From a checkpoint of a small transformer trained on Wikipedia: 2 heads of 64 (1 for keys and values), a variant of Muon for these matrices.
Each number is 128 + 32 x the weight over its row's rms, rounded and kept within 0 to 255. Layers, rows and columns count from 0. The size above them is the row's rms in percent of the matrix's.

# layer 16 MLP up, 640x160, rms 0.189, rows 326-345, columns 32-63
size [103 108  91  96 103  96  99 104 104  99  98 106  88  95 102  98 104 106  94 104]
[[143  95 133 126 140  92 120 179 137 133 201 142 117 167 133 140 180 143 102  74 165  93 143  98  97 146 106 155 125  67 122 185]
 [124 143  84  71 106 157  66  95 114 152 158  95 144 170 157 119 110 115  94  80  87 127 151 141  80 102  95  87 124 135 110  96]
 [126 169 123 117 172 131 155  57 107 141 127 154  70 126 187 144 139  92 134  99 123 166 142 116  81  68 137 156 186 151 110  94]
 [109 125 184 100 160 200 121 125 162 111 127 161 144 106  87 150 130 103 148 114  95 155  70  84 139 133 134  92 149 163  94 161]
 [113 143 108  59 199  82 122 151 106 130 195 127 161 136 154 157 149 124  88  74 162 116 139 122 115 164 153 158 164 127 143 154]
 [154 164  60 155  90 163 137  56 178 139  96 143 100 128 109 194 151 137 116 148 137 175 138 106 161 156 139 137 121 100 109  77]
 [130  95 110 157 131  93 117  94  80 146 149 164 128  90 152 148 171 125 129 102 111  73  95 151 119  75 146  72 154 179 134 125]
 [102 138 155 194 130 174  97 140 108 108 139 107 148 127 127 179 188 122 144 127 152 103 148 122 144  93 124 115  94 140 127 151]
 [ 37 145 119  97 108  83 101 121 107 135 152 131 121 135 137  86 114 146 153 100 148 118 109 143 148  91 102 164 175  96 157 116]
 [132  91 152 162 103 153 136 157 177 151 132  66 106 125 136 158  62 168 188 106 178 100 137  94  98 109 184 109  96 111 151 138]
 [129 139 155 132 201 143 138 186 109 119 142  71 169 131 156  46 116 162 125  98  60 139 147 119  87 144  62 185 105 115 123 135]
 [154 196 114 104 157 142 143 128 148  69 116 152 117  68 145 157 163  80 138 149 137 128 113 151 124  95 112  65 145  78 104 137]
 [114 165 171 170 140 176 111 139 157  79 157 133 115  78  87 121 164  85 166 154 130 114 129 129 111 166 104  90 108 112 142 147]
 [126  67 117 127 141 134 187  88 162 107 196 135 103 138 115 108 137 167 100  90 123 139 132 100  85 198 171 150 142 160 157  99]
 [155 159  84 139  88 162 122  99 176 160 132 110  86 115  95  96 130 122 139 170 150 107 153 133 100 134 162  66 127  83 122  69]
 [ 99 185 146 133  81 167 143 163 154  86 138 140 129  97  98  74 178 150 162 150 106 138  65 165 158  72 155 130 120  87  98 192]
 [151 140 130 135 170 153  99 135 146 118 133  81 179 109 144 145 155 138 138 112  66  71 107  41 129 141 155 136 172 120 137 156]
 [125 118  98 107 109 150 155 119 147 134 119  97 166  68 128 140 113 166 117 141 126 154 114  79 160 162 139 103  92 142 106 159]
 [157  91 125 115 113  92 106 150 148 148 125 113 108 107  93 211 156 103  98 139 144  99 171 123 103  86 167  93 129 130 147 137]
 [111 148 159  94 144 219 118 115 107 164 121 139 132  89 131 139 134  97 122 114 128  81 155 179 125  91 106 127 127 144 119 126]]
# layer 16 MLP down (transposed), 640x160, rms 0.138, rows 326-345, columns 32-63
size [105 101  96 105  92  86  98 102 111  96 102  95  91  98 109 104  93  92 100 102]
[[ 81  78 169 124 122 132 129 131 162  92  82 104 113 126 129 116 120 127 139  88 122 145 141  50 138 139 147 105  90  60 152  91]
 [ 59 132 110 138 193 128 157  80  80 201 146 116 120  93 177 103 139  87 182  92 120 110 119 163 167 150 100 116 115 104 139  96]
 [ 95 142  96 127 131 154 168 128 110 159 113 101 124 151 133 143 162  84 147 130 151 158  96 163 165  89 153  98 143  73 104 162]
 [115 171 174 113 146 180 121  75  82 166 125  85 126 128 143 109  74  41 204 138 103 206  92 164 167 120 133 107 116 187 163 106]
 [109 141 100 170 124 123  94 106 115 140  84 134 107 110 169 193 120 127 164 136 142 111 112 109 103 128 148 131 158 159 109 121]
 [110  51  93 145 134 167  35 184 127 161 121 130 102 138 134 179 197 107  73 129 126 119  85  96 129 111 153 100 156 121 190 127]
 [ 81 126 125 144 109 181 117 121 108 167 100  75 127 162 161 124 146 127 147 166 123 146 106 115 140 119 126 104 176  99  62 143]
 [173 135 101 131 118 120 135 134 101 156  91  84 148  79  76 148 130 144 103  65 109 110 138 118 107  95 104 159  79 154 130  61]
 [135 168 145 101 154 101 155 144 147 121 152 144 187  69 181 148 149 176 116  78 164  98 117  89 142  88 138 141 152  94  74 112]
 [100 143 148 173 154 140 208 138 126 132 136 111 119 185 144 202 145 114 138 149 157 130  98 125  68 140 120 157 165 169 118 115]
 [162 135  98 173 122 103 128 166 141 107 179 119 172 142 102 100 119  98  98 109 135 165 162 183 153 148 148 129  78 139 162  74]
 [110 155 111 115 148 158  81 170 126 104 155 127 108 153 146  91 130 142 129 120  96 100 152 142 144 137  98 136 155  97  95 128]
 [122 146 137 138 123  88  93 151  93  17 117 165 103 187 147 120 109  93 163 179 171 117 179 153 121 122 146 184 137 119 109  93]
 [ 78 101 119 113 169 172 102 158 154 154 151 129  88 157 154  74 102  79 167  79 151 103 111 184  97 146 118 117 163  91 122 142]
 [ 90 109  97  76 112 110 183 130 146 156 104  50 191 182 123 116 110 144  76 129 162 157 128 136 183 108 116  85 115  65 152 121]
 [ 93 138  61 120 169 172 199 102 187 139  80 179 162 121  67 124 126 116 135 112 101 136 149  75  95 119 109 150 119  79  96 150]
 [138 121 101 147 134 131  52 186 116 138 150 130 107 190 192 117 123 135 127  79 140 148 133 114 119 107 192 176  90 116 124 126]
 [140 142 145 107  89 129 112 122  82 170  74 116 128 167 121  90 167 110 178  97  62 161 146 168 159  94 125 149 176 186 106 152]
 [170 114  97 100 134 125 117 171 150 121 133  99 152 118  99 158 113 109  97 115 160  85 163  56 185 124 116 165 124 149 163 153]
 [163 114 161 168 155 115 114 116 131 144 156 145 120 116 139 153 117 106 197 113 150 163 132 158 126 127  74 118 155  63 150 129]]